Weights of a small transformer language model: no biases in attention or MLP, 4715 steps.
Each number is 128 + 24 x the weight over its row's rms, rounded and kept within 0 to 255. Layers, rows and columns count from 0. Numbers have three digits each. The size before them is the row's rms in percent of the matrix's.

# up: layer 3 MLP up, 256x64, rms 0.101, rows 103-202, columns 0-63
# down: layer 3 MLP down (transposed), 256x64, rms 0.101, rows 103-202, columns 0-63
up103 098:092098122181170159105078113180127116150121144124115134136109095129133139143112124144131112140164161125127087128084116127115116113129149145149122110159127140154156148139154121130117163090172079
down103 114:115115122168094172143070113178099110115120140130129124089094111103114115129108125115125098165134151139114118124118117108135084165123136102122124146131127149149132115097182111164147134096172093
up104 097:129114123139116127105111151074115132178129133113152126170130151145107132098148091152129158133091133171163112151170144148175130157112123160149146075114119106158161133119121149096127145141157137
down104 103:182164146158147134134144132182164154118147129136124154120150146121164165164153176150143123136168145139134133137130129130136140094167133157124137147153146149100129158144146135189147157124145155
up105 115:154129144116131123097146134102094184138124156123119112125097107107161150138112128110143169115154119108157112127169127129137164137073149125137111112151125119108113172054150152132110153169140141
down105 096:124110128114130098147111099143148115070166120153140113129175127161112117129152109141159124139104138133143159119131084124128131116161119143167157159118119167140107100178130094163124088081102137
up106 101:079128125152121167102156124103136182132147124103110120112110140140124111127118133144120107114171143094123114145109115119105095103083169097173123114107082124117174093126162107135111104117100110
down106 096:172156130117109111170111136145121089124102111175150120170117112076131114134107160129169142138108135126113114133119138120170142142149106157073150134142175149132093131145084117100128116142097137
up107 095:142149151108127142129136121102090151131125131162130155098112114124154115173089113147113164158129133100123163103113142129122142186165101137118089178152095135121104160156116116111114180137119158
down107 093:113122098111147145150138152123090094116141110152153106148154077098192160110110124144133153104085116118170139135110132136186137092164144123113150146095139137117105105159132136102146126117143141
up108 118:131084149142159149117110131175155129123112106138113134118071113102118120104111115110162146188117129120148151098133101168133135150127132072119177115139150126109151144126146164159111109140147093
down108 115:105082129159130111127141153135125141110108083109130163153113105166117114089124139156130151127103115146107127145130155132102103141124145123068213140128098123097134123139131137146121118186137127
up109 073:108158181090120137128107161136133153087103116124119153151140098156168152152124120090117115131218108130104135119142108091132112122120100130147130123145145128134144107145135076112098127148119125
down109 067:134149137153115138136125096082141162171127132173126095117104116112107061134153116169131144128056142144110131105123119118146103134127155099106119119114099138122130095104124092161127101137150155
up110 090:097144104130156102132109113113167136100135123173088127144097136149167130112133141179137143138104151082109112140104167090128141116127152158092112155168146117111140149148130124154147092147097167
down110 077:142139150152105152108139147167147108142145121132164117089147136114141147142129134093128149141119064120139140098162101119145101072120135080104141094124126141179098132107167115132132160135168117
up111 109:106105064117130097158155080133089120132108128145103117109147110130147131163135090120159104142080098147104159129114106127127142100151094121093107126150104141125129101155163122144143158126158093
down111 110:096123099128165078118131163142127162179109102133181106107132135117128116152105170155101142101144138141119158086108124137172133108087120128146123152116122099128133079125095117108142110159131120
up112 103:122086095122163187120119112133145126135157083103120123106147153117087120109120118174110062151112136132148146120127069131123120087105128146098131122109103105121119115119136093132158114098123106
down112 098:111167172119148148109100146149113117115140111077148105119163141117116149093102148093144109146136155161155063101162120098115134119083103137110137105127134144134101114140150112138074143134131121
up113 117:132096140078131097139168129129170098101109140135138111112168135110131157121200160096173137130097129115127116159119173142146097118124100163076125139136116152149150138131121109115129123130113141
down113 122:094135181131148146136079147081153115146135121115122147142100108172162112078112155155075114091128140123098138116121154144151129118137130113171126112118106118091121095129174122107140115114143122
up114 102:141120133117131143107118113151158090133145152086119116131108149116141128146151146137060061132142149191102152104094151142151123119141106110108149119112114114138164122128149116110089161170119139
down114 098:098138130145133160138141155189137129099129149097083133111146082132130149079131157164141153153118115101129114126090173109168109104104145139165161124168108159110118113146102117131143127144119125
up115 103:129116111118149088113178083115137098168147129139144155140128131095093104134138155117139094102109112126113167153067105135139128130109117099122120142124106161132143079062153136114140144127143143
down115 097:112113164178113114121105131113117117146135162155105139101160140155133132152106154176119111149165137142139130120175158135139152131132112147113163128182177140139106170179084116123121126130130108
up116 099:155152140167148140102117136141133146136087172123134140120184123119162134154115124112124088078108129085165155165129097143086156130119149110132141117120166122131111170101152139167128145130136099
down116 108:175110099140127101147129109125171115162118138095122136117114096149146131141100123106121108163142140118151178172117117139131147125125132086124173149081127130142122100086124129145116104101068164
up117 105:127114150163133132134123156137133148118103114080083168133135101082117106121163122089131144107109095137153117123122105122174117091134127098156103157114087170140111124106159122176128162138102120
down117 095:113141119095137114122118145124077113119130114161182120111188165126123120150100131174139151131140143150070119135158158137088144138114170107140114086153166118148135105159117139112140105121134133
up118 098:122107145104149123129119090116133176149121159095106132099187152143129088083152109163152140133095154149097082106131112135108129113126122136152122134122133143117181131079143128138174101139128120
down118 093:163128108179102164110135146125114084110136100136153115136089106166136174118139144125122093133137104123170191177126139101128145128151101142132145127132125159155092125153127115129120132149137176
up119 096:143135083127142091177147139120139073086112103145166108114073168136157152152164115126116108153116100118135144106153122180106133157152140097142096144148105121132149109130145134128142144136118147
down119 101:115108116172089115109117125157092139143160112130106134154135148179130144140144145159115101121147109080144120175146128115119112105144072158137131139079096179132146110133098140158119137112152120
up120 096:126124156153132147113131161107170159108075128126138087112127105157116139136116148080154095136133146121116175107157112152095159147118119126106139125148110134105155135156145123068157169138160105
down120 117:107104132148108122149138165112186147135132160122086089103099121152126143101135125144105129123103150104136126101113136203176114131134134089173117104134100117091152128116151133130121101140139157
up121 108:132145120165169149107109127162122148128106127114107148088096107119138120114139125113128079168136116127121167146123158087110092124084111092139104117134134151096145113092140098138104091167079139
down121 115:126133144102123146133087146116128146139142117097134120090153150147129154074076149120148115135101150108158105162108155081173069157153176117132105143107121145115136107135111128107133149113149116
up122 131:139134099142140139102147090118141135131137151124098096114133080140136114113085065144168075146077134133145118117126111126093146149150146126103131135109136136125138132131142187165143145106107083
down122 125:127101126146104104118153103131133132124177117126144109182105097155145157099103082160127077134074135100124112131123103112132118113156092112102156169113148093108101127111134133147155109101131114
up123 098:135135122131128153146141117131130151130129152081121138120133181134120153119126148159147145105138122139108124095139145128129143080166185179144166126151164185115153155121125168100151168126160127
down123 091:151109135146127132118106106125142116132133088196140085135137085138155082148159093146110121115173143124147115184126098070135117124153114118149135142126097126140128115165127118171140117115141146
up124 075:127138091138149084063153164084113146113146152141157115116154124141152128123170145138110160138151116164117126154169152097115132121110151129127152106127143102128169126129162146181121092140115114
down124 086:154083136125128177156148105137142146123135142102132145163100154093178119116124138115109093105135153122146147106113082153159123100128094121126110145140110150108158103128082127060131151136150130
up125 113:155154175108092153125119101128118130104130134118120143109091132069103149118130112145116118124129166133112113174102183146135116136093054157112131105121098119119147120167132110120111132096141123
down125 133:088129135108111151144101141171159120116153126119139173112133138131099129084147143157138128179163107141099137137074106101109162141114151117114144100148111198145124130136117147144109106146144101
up126 085:149166096116127110126099116111139108083159124120126157130122066113107116121143138152153132153109113155114135116127132087142103103164156121082124168122160121139119129178149091106136111084161104
down126 079:119129107136126124106136130162144091141096156129171142109159117095133129164111138114160134126120121147119166088160101113148158095109151140140113176096103116126123111132216138140138108149136103
up127 091:141140119103131114144151125131129145126090124143114169175096052111093127153109135154147120172089133085130144140076129157127114139134138142117104124151098129121132105131137168109125072114129116
down127 073:133079110114143172117098131116107122078143085153110114135169130111117094137116111115128098070142110151135155129112110104157119092107115126154146138120122146046143133135105122128134137150110142
up128 095:149122105155144172138051150125119134147144103087131113138112121133151126150141092138105081152107149113124132098111141135108108162086135141150080131149128114131147105154182155135106125133102105
down128 099:094111106189080126125091141135123127137164120088127147102144114145149110158130078135131115167090107120109132106127141099107135147105121118131145145148118165114110106154185170162125119118107109
up129 089:145160159154160091085114154148113154118106107149147132137133148126158135122163143186166124129095162170117151160078158126130104127162118122122116157142108146147127116142169122111130104109094115
down129 084:140124114133159137153087134101169114104139143137121131076089144123075121174123122122095145122112094100128119114133119120084145147142127127069145109134145139120113089085089120176126106113138121
up130 108:176154141132069138138113111081140113119100104124146124141132128132146145126104184106102119110137151163138134138154088153130104181131141128101094135137108178119145139150126135151130113153181109
down130 096:146126124142170127087108131136163153163150155088139152125090140155175124119134122169127149138137141108135152100142127104113127117141112165123162104132108163113115081162184149136142160118158097
up131 094:118137129154145166061144139148127102129110095131130095091171124140068105091133114124154132122116120133105159158144081130099133128121136088116170112114166146124127151096125119159115160131117148
down131 118:104139130101130136080136129139120136151127113133118121113197133164152156129169090099182140119111158108121093170106129087118140147111158071130135123113121123147135134145156102116098114156105137
up132 107:107149091097119162119130130114160115119123100104134121133082117116149161152102106178160121167129147088113151085117110135136143101103146099136099094146117157084124105151098122171138098147139124
down132 099:076123140110130106191140124127107165129166098168130098131171138165112133160112097123128138143102124130187122160160130097121124137127142117126107169123124089151119112142155170124132120128112155
up133 095:167098176151147153140122197155140164128150122067142149114129127148116137091163141092121153126133119125180116094088110109135113135139105145114116126147110139114107151106108167117120119107133130
down133 078:102143109094111111125129130117112098150137145178123155156113131100146130193099161156147135132116111130094149137188156158126146114104144123153157119129151095157138128161135096131130147139099078
up134 100:141100112075144162160123140099072082119151110149142129117153127171108128173118143141143139175137150158144152131135139110117134179143134119134103140142117129132133142161140097084150158091113127
down134 105:149123081157104093152113144105087107153165140097116106131110131155134148131117118134123120202185149121134132124139093116124153122157092125134111155140103125139139154112125108102159112073127108
up135 091:126162129096083149141147168138138165142162153127136133121154145143184123129128124104104126136191091132125109132173135127145159133135155134136112139103110141131157131148139114160127139173081082
down135 087:150114167162186124127137123135133128137118134132117160152095134131129132109134082180153143122087167137151146116089115118114119151128115153139143163159113159111157122132142140123157114092173186
up136 114:111190097129117143147111126139084118086170106134142123103170143095152117121129125111081141133115110102133138091134123127145151098145124152119096118162112089114131130136069135139083157113132101
down136 136:148147133135132149114128092137125084066114125121123180139153141082130099134124155140131114082122094153175144103149150150064143107124132119105118125144119120179123149129107125141107158148119113
up137 096:134114166177175135161098102125157165147142088106118112168116111117144118116107140152097146102131113140151148142087093118117153130128100129119134099127147123097136120084152125144087094152168101
down137 099:113108104120131170155114177142128157110135120177110104096120105132138138080124142081096116131147125100100167115155120141131114115151083152142148136115138145135097164165157120099139151106108170
up138 097:167169163120065131082155103152169133109122181135146128111110119131122111113139121099113126081128145167133120162159152125141152123121126111130153134106124172131155159102139113124134176141146126
down138 104:140137122136138156166093120157167184148091114132151145111147094112108132127159141140105135162142179146137165136126133111121135125138144124125124159139184158126091098102120160121178144124129084
up139 109:169074114180146093069117111129139148132148144110131116124155092140159162140117095081113124137134114139157137139110163134122154114113125135142149124152189107124122121108082106139104149139128115
down139 088:104163123125104164137086091147099091141125113122171155132131140086111134142106135110176139170116128144122135094092129114143142109100115117102154115123057112148093122154114128109112136085125131
up140 114:144116173133148098098115162151133150125113107165131165091073119118154161148108161100106097098128151155144131176146113105120145130112121086116168110125147127108146150085139099123106123148113119
down140 110:124100126136115152122142123110128114134124121119125092129106156144122186112104112051160196152161111127099147101088174101151124116110129123109104122104103144158127106145114124104136132141141101
up141 111:149130146157142121114108151156118147100183134089107163174127116115115122135123094092112084114097106148160113127122182136105084136108113111079152154102119137123135147116162141123122143114111088
down141 112:120111129139113119103144143151117115122161142152135108177150143124125108163083119111095109137110165130177101116135134127110078136163092125078147152114160133100118169087100153124144126118108089
up142 096:101081113111091115136143143100149107166106147123164138156147115140125166146137147116126145117166123132131137139202181110128162137113142121142146125132123153158142154151109111119147153088163170
down142 094:130158129168160102142137122145101145118147122129114139106092125095132124089127126137120129148137144132111093111123087095155102080129143110126136154130134113070143084135186176161101150121144092
up143 101:125080134149091142105195136128125137152119122110149108148115087122123099107122155109133150107113167151150106176122109117124112131160126143161126105160120115114159115129141126075188136123164122
down143 111:151158129118145094178058092109165149085115111137110170140147170125148157127091151148147127125154099117120140113144124130152144131122147117104112159105151157143111095092152126138095126141128135
up144 112:103148105119094112145116123087116166128107141169097134094105123155155093119154098152099184140095150096111122116109130138120125114140114105151106133104121081112119157182126114136080116116108146
down144 094:115102147137132141118115132175134070112149128070159096161151140110113158122124124107153073122115102117154135100145143119127136124114151141093120100151120128137103087062148108137132114139122166
up145 111:144149132124127140187115093163164102163092134152129134128117158113155173113134091130127117143135102134147140191145140130160141130152096101113095099115106121098122110140114126163131099087165119
down145 095:179093145159124129108127161122138105139115138116144157140143113151138121178141167184132094145101096126120113098100139152090120123101153163183107113140117114153146144131156119146111116164097138
up146 108:145098155137121107114110178131132133110096146106077146120141191121170132135115083131121103105130151153101144117126114174138113126106105133132115146114121166101187116161162118147114154124147147
down146 106:142146130134126104125136095143135122123188112132209109148138067137118162140185137136112141138137104110180110139121156106127114104136124141156124124132139150155088143130140119111174101132133119
up147 092:112144114112163173142116134123137104165150112134109159174140122128129137116163132154109091096126165131117171155157112117129129128102171144111130096069132159104114113158164125115081099135130103
down147 073:146113152145156119105123172086149125127139119167130104104146123150140114116129120109154153130191124088123135132111108127122145139130075136099088123153086114077106135096118122120173137177111136
up148 107:112152103106088131152163113100088113137130092159146090125100135138115140096104129177104099144170149129132144131130116138099137200116136140153122090124115105140169132179128127128127150120126152
down148 091:127112133113152172117129148154121116104135128133108139169155104134134135136085144045142154124069115126112171156105110091171146140128133117127136147132144133112117128076118119079108122129114138
up149 091:145095127178123173130132073116133110154151127089138131095154155110072137104147128133140161133134103095111093142152106113167138158166172117128125130133128122123133126126117075132129133135127176
down149 117:112167135082167103128099121139119135136079128107154113136152102135124097161184137129156103112097162118123152120112167121131078134079102120121107086121122149136126115147091151143158128126118151
up150 106:114124128137190156107135169099147134145118138105138085135133144122108083067100150145138123124190140104148145170140131114124156134165117114141101171158147117141144135088112124126128129128162117
down150 109:139156105122148107108101135161095168150118120133128125094130114098114096165122078134160157125120107138122134139135106144143105094085126150074147081130123105127135139125152119096115130113164065
up151 108:180099139149119132105078076134137096149140140136109149167148100149089092117094156137130149098105136143129145148119086106122112154133119124146119124133139154118143171136142116150088161121157084
down151 108:107098113167064141114091127102141119113187152196150178133111126162136120108117104123131161091112122112130124123104156119113144146170102124143144147126107108147126137158158133136122124134131105
up152 107:161092116144118104168162100132103109137112146105123091138092121117137141131103163107162150152109121089102127107136136139126149109168158178169140099134127133132128118142074104142135180162142129
down152 092:116116108099126130115069126144114107113128122128142138112102115126112121173161118171098109075103144132155128140157136120118089108112096064068116118123154135103135167105156146146127106123119121
up153 113:134156160122108111142112136114094107146115160114140121121070136146158131148134170123130129123155151128166194083130071110134116154156123116115152137155134111149143125095167116074132141131122110
down153 100:099116148118139117157168154150172170126105148164100125112123128101116145139175129116084147126147156109101142099095097137147168135153095154140119143150078156125144091137127120123153132145165150
up154 104:143102147128113147141097130129134144158134124143138120134081146145098154151144189182121164136167107137136116171125126115144080161113148118105110096125166090138175121135127129150089120157149125
down154 099:134108143139161140159124151171124101093114136144171116150170168145168132144128123103170114118137147136128134101152165101150157146163124147170150150100128141114093126119156135115165123122134187
up155 086:062143114117087144147141136122161115092107115125127141112152111142129132143129080140161099107114138092158111096175174143156108135120152086158093130109127112113162149149127141163112126125099139
down155 100:138124124161111117106111161132072116163145155114169108134095120169140149143162127118137088154146123097095108118124143099159096132135096173105127127082122156162132128112113137085108121109151101
up156 105:132131085109111142096151086148129136101074120129160131145111105115123098147118097149100183153103125107182122121133113155129117120152150130131090181168153127129116122135140162146158144131142161
down156 107:121094160146090140139113157109138101133119114125109118116116151152121103099152106142138099093149124103109123114126118103106142109129135152221121119127117172111123121102115139117124078152108188
up157 110:140153128125131138143153126147167061131158139071130147130115141166108135102115112155144120108147140104139122113119138153133102110093137145116150118111083144154139076183108132093147157095111149
down157 090:124086113096117104145139140124123191116128131174125125142117108096173147148146115122140126142092108113081143155144144107154137145148130130135131173169155132101151167114132148122105092168167105
up158 094:158081117138126137111156092122141155173139165134140094121130131136151137117157178114071139122121113127144100115170101097146123165138131128104136107151160091097121116145167115089118126172136121
down158 084:118144124101119091131114131147142115128171049113150160113121131141131109105133090134123119134128106150115114117108113094099094115138136096182132118151109151117113055148151153113115152115160118
up159 098:151106115090111088106104124104126136167159117103071129102156134120090136113094126155152112120145115149142144123112146099082082153159124099139134159096164124131150164102143144090135114117120147
down159 083:098126106135124140169151161107124097070123083160147137192085107127133125120119122120097151121137120111088097122115118124131176081146097152140139126134104103118120119144142128110092157147109110
up160 104:128145131114142125158138106136128108133173096132107144141146098123057166103118141148109107123157121119133118110083126115123108144136120138079127102109154093116156132090204136098114142106137106
down160 122:157140156091154092155167116116143122117105137147090149152155072101110162129126123126092142095120124109100132127159125142147163145130147104100165095107120105121100187103143135119141160132143146
up161 100:120126159144142188141140126145115108125127126152164138151129122105121112128114082148138170137107175109147112090152126122135108136123143131179102135156136130146165144070161141171098090151140107
down161 113:126078144094086141147160134131098116124116093109168119137118103138077152128135119168121122101150124114103129135169172102158130131151166132173118098126113116107125141079097131162135108156119136
up162 094:103093137112179130058137109111170111123135125150151138096134144135079144159138142117124124111160107141164111122112144097145131114118114072129121119160159096136142099137136118167135118136089162
down162 099:112112109145127099084142131107124120138159191109137152101138130173179125157101143105125132118142100136122161135131163141156107133153090123144147172146136085125124123119120146178124159087097132
up163 090:186112174124127114123121169077094138136101126113132162191135133151135156146142157110144156176126147143108152147154141146115109160122122133135139134103132095086108125127167151149100130149124114
down163 079:137171107097130151139121098145145140075120134158120115091137128092165097130104115167100115090132101141134107116155140111101145095114107116138145104185078121138163127127126109160146124090142107
up164 110:129132082135120132129165110102146090128126184099127129130109154107090137126137067126139169124119126085160082100148113146137179086129139114108127136120116117137119104147128113148159107092135160
down164 106:112125143110148108149096079135115128158086095154133079100132106079171123135095148126142134118122130183109151158138119096129080131125171149135147149125134136107134129142089105113133109161107142
up165 107:086102119143166081100081150133115131113109119112113120128118079101116106074108142109130145140133123134082125154143093163090138118131153145064168111134136144143119144112140119128100153106128135
down165 109:094116138115132114122142151112109103143146124181118135149123149106136154147096089133118173117089156119135132126118131131129189114170084073143137184118117151116129139119146123139161136118173104
up166 082:157106163101112118150166107169139126100133134139108119087166122154080145142105088149116134139169082147104118146130107115144163125129139145081138095108136127165139109105111088129086132120121107
down166 087:056121144184116138136116119143131139110131134127105133123135118147169110129146155122141136144116141104171140112103148120113104148113116124147142163122128140109056129118155153135171087118149186
up167 093:154114121096180143145160077148108144151111148128095117160175126160119130145104124116070105145098137128112083141139110123110101154146100166136129128086130138134092114134150147106125148113094132
down167 071:121124116171131137114136152122143084075174162145184142155150136092142155116134131156166128065131128124167144104124140095155154102118129089130126112156111119110156155141111103123119117136126121
up168 111:182153121107144119126165087137142103123186129147120090126139172142148130128122135106154119137118126124157135134144084144123142176135107128084143121136134092151139111134177152067136142127115097
down168 123:127117122068127110118211061122134110143160142127127123134155124094116118140136104082143140109117116109143130108144146125127091180142149107137136161140099112099133109125158146110153144141147125
up169 086:157137154107099100123120120161149086108138122106118100170148149132119105151168140097117102165112148140106109125115131109122111123102124168082115122153069101088114132131114135147161088108108091
down169 089:108131116101158128100117080092134124144121129128170101090139093117117120134135147098141151103093121149180163139129100114134113128159093146142138192108147105153111089135107136153162138119093112
up170 089:104168123110112167111116129157165127145122143140154153121128131141145134131106123128136093124067152059121086143157099128135149136126153096092100109114106162113087116133142136137112079153112149
down170 097:140087111123165122072167180119085160132142123130145112160130119131123137151114108100157115092116101102140142169146166120106142140161099147120121163093117135118153107127109123091140135091120098
up171 128:110120090071100144147123127134136152115055148122138100119121107145143121169175099108135124158120160113138106128114137181127123104131125159146103147131139135144155122163093089152118109101134161
down171 109:145162162185155123096130138128111123154145137125116152118138150125141111099105110147112135110126098182092144099100133101108141139151105082111159123129091130081085141148145153102127139140154088
up172 111:112124119166159141130119131103063146146151116110144168165157135120106166134125136141073143130123156124130151168182116139125139144130131130107111142175129075170135131102119093137118107104125123
down172 114:098117150190135145109160164172127140193141146155144148132144139139081164142127143131132134104116126133105149138154104102108107109089099075146111139098130151117108133120105135146105105100124116
up173 087:108075105115134152126110128163123101172147120142124125122163140088110114166089121084179123134144132117139086173136122073121144141129127124168120098131121105136112117123163108146120160096147107
down173 112:114126099081117122156115103124120115171079131124136105112133118126118115181123125131103119099102133159153118183187154109153127171137109118143133175121155118178125141163136129092133124115126131
up174 088:099089131089105167109088070118134114096170100134170107108151139113142131126143132131129125105195125092137096080136118160108098090102133100111135127119127118110136140101131114126142121117128133
down174 092:133166118127119098140125155148113161139115123099147109133121102119127133125123143128188137151123157073117150125127119109107087121110150165154169087119190135157147099148146114122153083099104142
up175 083:123104141122101184182146108124143131176132134114151165089123139122118119139141118111147170121138159091133137127115104118139109139111136143138099149142171075091131143087093123133096154159105150
down175 087:152140130136121086133141122072123125104121139082155119121100115130132140125110134133128141127148111158113135113170148080138181130107125082132141123146094146172100072126098107105176124124109159
up176 113:144135102157120179165126135058115111161133110113164094098146116095104090153073132152164126125129136073130127087113097157113128131120125136134106105123123154135127130129135119136139094140139099
down176 101:115125101130157122126170147145101169136148150113126141148166101124104095121126104119109138166119118139132158159131161095118137131112196130103159097125129110144138090110153195123126149101162129
up177 085:126138136120129098137110099126122089154108125131155162065154135101104125159164141139165146153119117153115147114083117121153129095146158160135127130137099157086154131109080145068131149120128132
down177 068:124108114136099190155144121126141132143115119131151146124137101158128147124158124160101076149142134127137079141182115077125189117107102118136137155105108101150145123158177132132110120144118131
up178 099:156096145103127096119126105137141139148073134122140148085119120128122096107183151100124178085149105116140130164119123152104141098161126130166160097104129109160168139136148114129107111159148133
down178 095:129154137167108167126109136145116107119142118083117115131154129122128102127073123148119083180109156176124136114157145115166089132119106105087119145177121138125085124099124152113131154122113156
up179 088:129069142139125174153145133150152140111117121122144119118131164160153109132144133128093154173156139148168132170108095139142165120106138158132108146126100114170131179168136150137132150164103143
down179 093:118186113149123104119060110135121110125159158138139119122142101108112131176119139104189101092124128121122142095140164089127088122112125143145136130132118160122111102113090155114155097116115108
up180 093:112087117102122104081154175131187143106069149089105128113141143126143154147140153152135095101140109133119127124145127134127109109092099103124140158120112111099138120142129063110150126106113122
down180 089:150171101145122136112111086117076165160148097144165120110067136151142122146097089118111138159116149165093123156131154113142136128145155141141142118156129176142137111125131149122102142122158157
up181 085:122135122133156131152134081088115099126159136137192090105148128103164146109120156142091117108159106120150141147094125126105119106090139123145117132112126136169109122143157169130081118073120131
down181 098:142104108136140157121113124154118115099104139149107169101110114121150095145138140110129115079117143144086136166134106140112171119171147137158154091092144157097131124071128076121103159135120118
up182 093:109142100111118156130145114158140162159174149088129087115130136104137136121103107170142102107121133097141123121146114139150197114120161109132121153148098115141137116139138152198137135133095164
down182 108:121111144111118103141093124130067131084107121147135111137162143133073163127074125097149091095108143096137134112123135088155076119175146112111144120123141136128121130118140110105099146134095139
up183 081:110188117107103128145155071143129096107117111133101143146104133125134187183132134090150122124124104130145123112132158166135167149175156097129121148126121136150136127149128154126128103112174125
down183 069:110093118109121121081130133159116122139144114144116092176152146132102072094106129145093087123164129082150151153148122125104094115141123154147117135080118145095086148114141140127142139156097136
up184 107:102124099101127128102121126123106129071138119155111154146120109166140105096093109158094076130145165146126142134134147120114104083147134157080131141126158179131143109087139122107107141098160121
down184 098:101163127116091122104146154146103142217130117107123126142157117113150115159096110117160157125136110124137167100129090136128144118128123122093159105143157064092107145134128140124150128117126110
up185 102:155112131129086146112159086099092169156145118124155098132126132091120147136066133174145124095101144127149150112154148125139163129137161127124167158145122153101123131103155171113121165122137131
down185 104:126119107108113116142087153118120123113102108054139097098144128176141131153128120139137156120144143123193155134089106119111134109105120138159129112139103165130091083154132113167104133142103133
up186 097:122148137156127168152156167169133136124122131149121144136123138123136123108162130139112122100096152101151102153156122122161148129154174076168120151130110147136148172074113148164110100136149087
down186 074:137127136124106120093117135129091117143130124113077107149127109136115165143132167101128115165143122112092160116175150141149091135119142172155134133152138148094099105158144115125156181162159173
up187 104:166151146120092116138107117134141101135140130127113178118146127141171175123130110106102139128134132120127098106136169141141127110141137130185133110143081105130148159148144125129113222119143114
down187 105:124118115114076152085146124150103163159102101136182156131113118121113099155128091173103127138149143149100130146101126187110129116131138151117144105098098152166131144158108128109162131138133104
up188 088:114126129140110161125124112116153133107117133177162169133130126121084157093114124112141154137181156120136148136130120128129092104125095192134107141121116159080145148171105107142131154126134183
down188 080:162132137114131116098164149138120094164148114129072105166125133174164120169164126142098138104068135134127149139159162098157131151175117147136142142127144108120091125103129139139155125139117110
up189 100:156096111170117144143116127146157145112178143118125116129180117115140138134103154100124127095111138127095137134128150132115112133110145143099093099162145124061091160157149135187119138165129140
down189 115:139179130126148144139118118087187120134152175107140105158144155129114115161093161082110142126120146128141102124124106176104091098108141085143132107155106112117133109143096121133171121108132117
up190 104:121166156133102117133120161133129126179100154122166151122079119159162125124123090108151133159114137125097131084114147123145169170179108147142151132117158127151160118172143147111112140102113119
down190 100:116103130159142121173157118170144150109171108129094144189150169125111189149139125140126126115128092087159134112135105145140146123110159132123124166095107118103105121115111139142157130153146157
up191 082:112107144114090103136118105168165101091135106137141135125144114167107118113161123133149129151181089117120079108137145119147135107106125109117156133106179117111155125107117149090126075137168151
down191 067:127139131131119186120155158133134141124123173150080138176144134121171134150161123104134123110093096118137163123129140125125123120137114178147150139139078116161103137165163080131142163155134120
up192 095:160097159122129122154141156133114122110105126140151095130112097117141143138129065105155126113146139114148124106114146119094113122088086130148122162162144160125114093061109129162104130077146136
down192 090:116149093144116137135094169125126123115118135129100142142132163128155100106104163142103154113101107118134115173153104119141141145114140116135156072106047090134116129163101108131119131141125175
up193 089:140147137140129147085148107073146128098094134155127129103119135134110173151134138084135126148142097153117094112084121098090128099103086145114090104135094096133136147150152115116125147090118091
down193 116:123153136133156157122134106102163139092105153149096148107132113119088114134114127201120117109095100128117136123115134151133129117117125150099057166147113130127146150183131161141146135092145105
up194 092:110119151138116147157147135164158144109074128105108093159121136145120119148136100151118138127161131095179128164122128114128086117123127103081132149128152180161159164151126174112130130098105137
down194 086:116129123147151143092101105115111102135152117122098151122104134156149126122142153148099133168129110172088110110119119154122140117110152174198118086116095134135110142123130149146190144152148159
up195 095:141102146119146094114189114184144144105129109074152147141129174087097133129123099128165151122159161116143131151143121124167123139132124119146153133137133089100155143160149108142158108130097138
down195 109:123193163155102101099087116152116123180088148143135159121122148139151133149134131131151155099097126125159139109086166130101125126146130127103130099072129112165105127137141121138155150120109155
up196 094:109152117154143144131142096146071106130158134096136087135123097124135117127138114170142104105141071128173086127154124132105131141161135167090096151131127152114086153098147106130142103105139107
down196 107:149070114142113136129115127117124090142132111069134111137129129119135138155090089155120119120122111165096138077123109141107145089060097158130126100132092131159099092120137140139148137126128104
up197 105:096091133141120097127100128117143093124160131136127152160117127128132146147137100121160068143109098145089132099082156129135092166128088095084111125122180095134158122135104125118109120130104105
down197 096:129157122133115097137129131116149133103121091140145132159160126152150136150143120145146114118130141084161120079120106120153103141136138144047136200148113105124089128134115127150145106176127110
up198 079:119163139150077111139133068126110120108156117150127152178121155085164087157125120112123147110145092155099121122154113109123130164127124153157117160120132082103116131151117094104114163133127115
down198 078:092124110107131149130101126095105107097125113102114104082114108150078142113156136114123115097087142087129127063102130103129126112106150073088114101128093142130090113107131104146118114135126127
up199 089:118144091154125149133141084123131120163094138117102078074129149115136112123099078119147142101130109104130126106100139137139136119203160146124107145163104158122122132108128138145115144083116099
down199 123:129146108135134136151159131104170147138113120117100129167133144143113102107160133136091114140141127122143123126080139146158120153209166139138123143162167163143185141162127107108115131134148103
up200 111:156126168128127126132130133083132123171110102122177120136145130148162105092150170100137100119170127139155164161165115106096123148157140108136095132106114156114118132084152152104081132132111146
down200 116:123143142086118096108130151123116187109145120146135144112125089131065125179108105140103140131098109144073145096116120132147124103114100157126159129179112131156145104096107135125139112121110105
up201 114:092118104161172149133154122159065119113105118131127095157162095106110125172127148116136134136166147096174110152103130144142151117166119136171114124126145148102121151143124152152117129124106172
down201 088:154102142089064111129090127100134120178199115176156122114105142146118142088113105147135131120109126122115153114153135112142143134125153149149149156114155136141116131109165104115137128135138080
up202 106:145125109125130138156148149079141138118123119072104132107130173146129137107146077169167141139159167100106125077151146115127148116156113164130151141129148104113151144133121100126134149154073117
down202 098:122127139127092102105159150116139130139148119159130117139086166190155142118141153111124146139088093115178140129146106138114122091115114155152110132115116145167133089168142142073149106136139156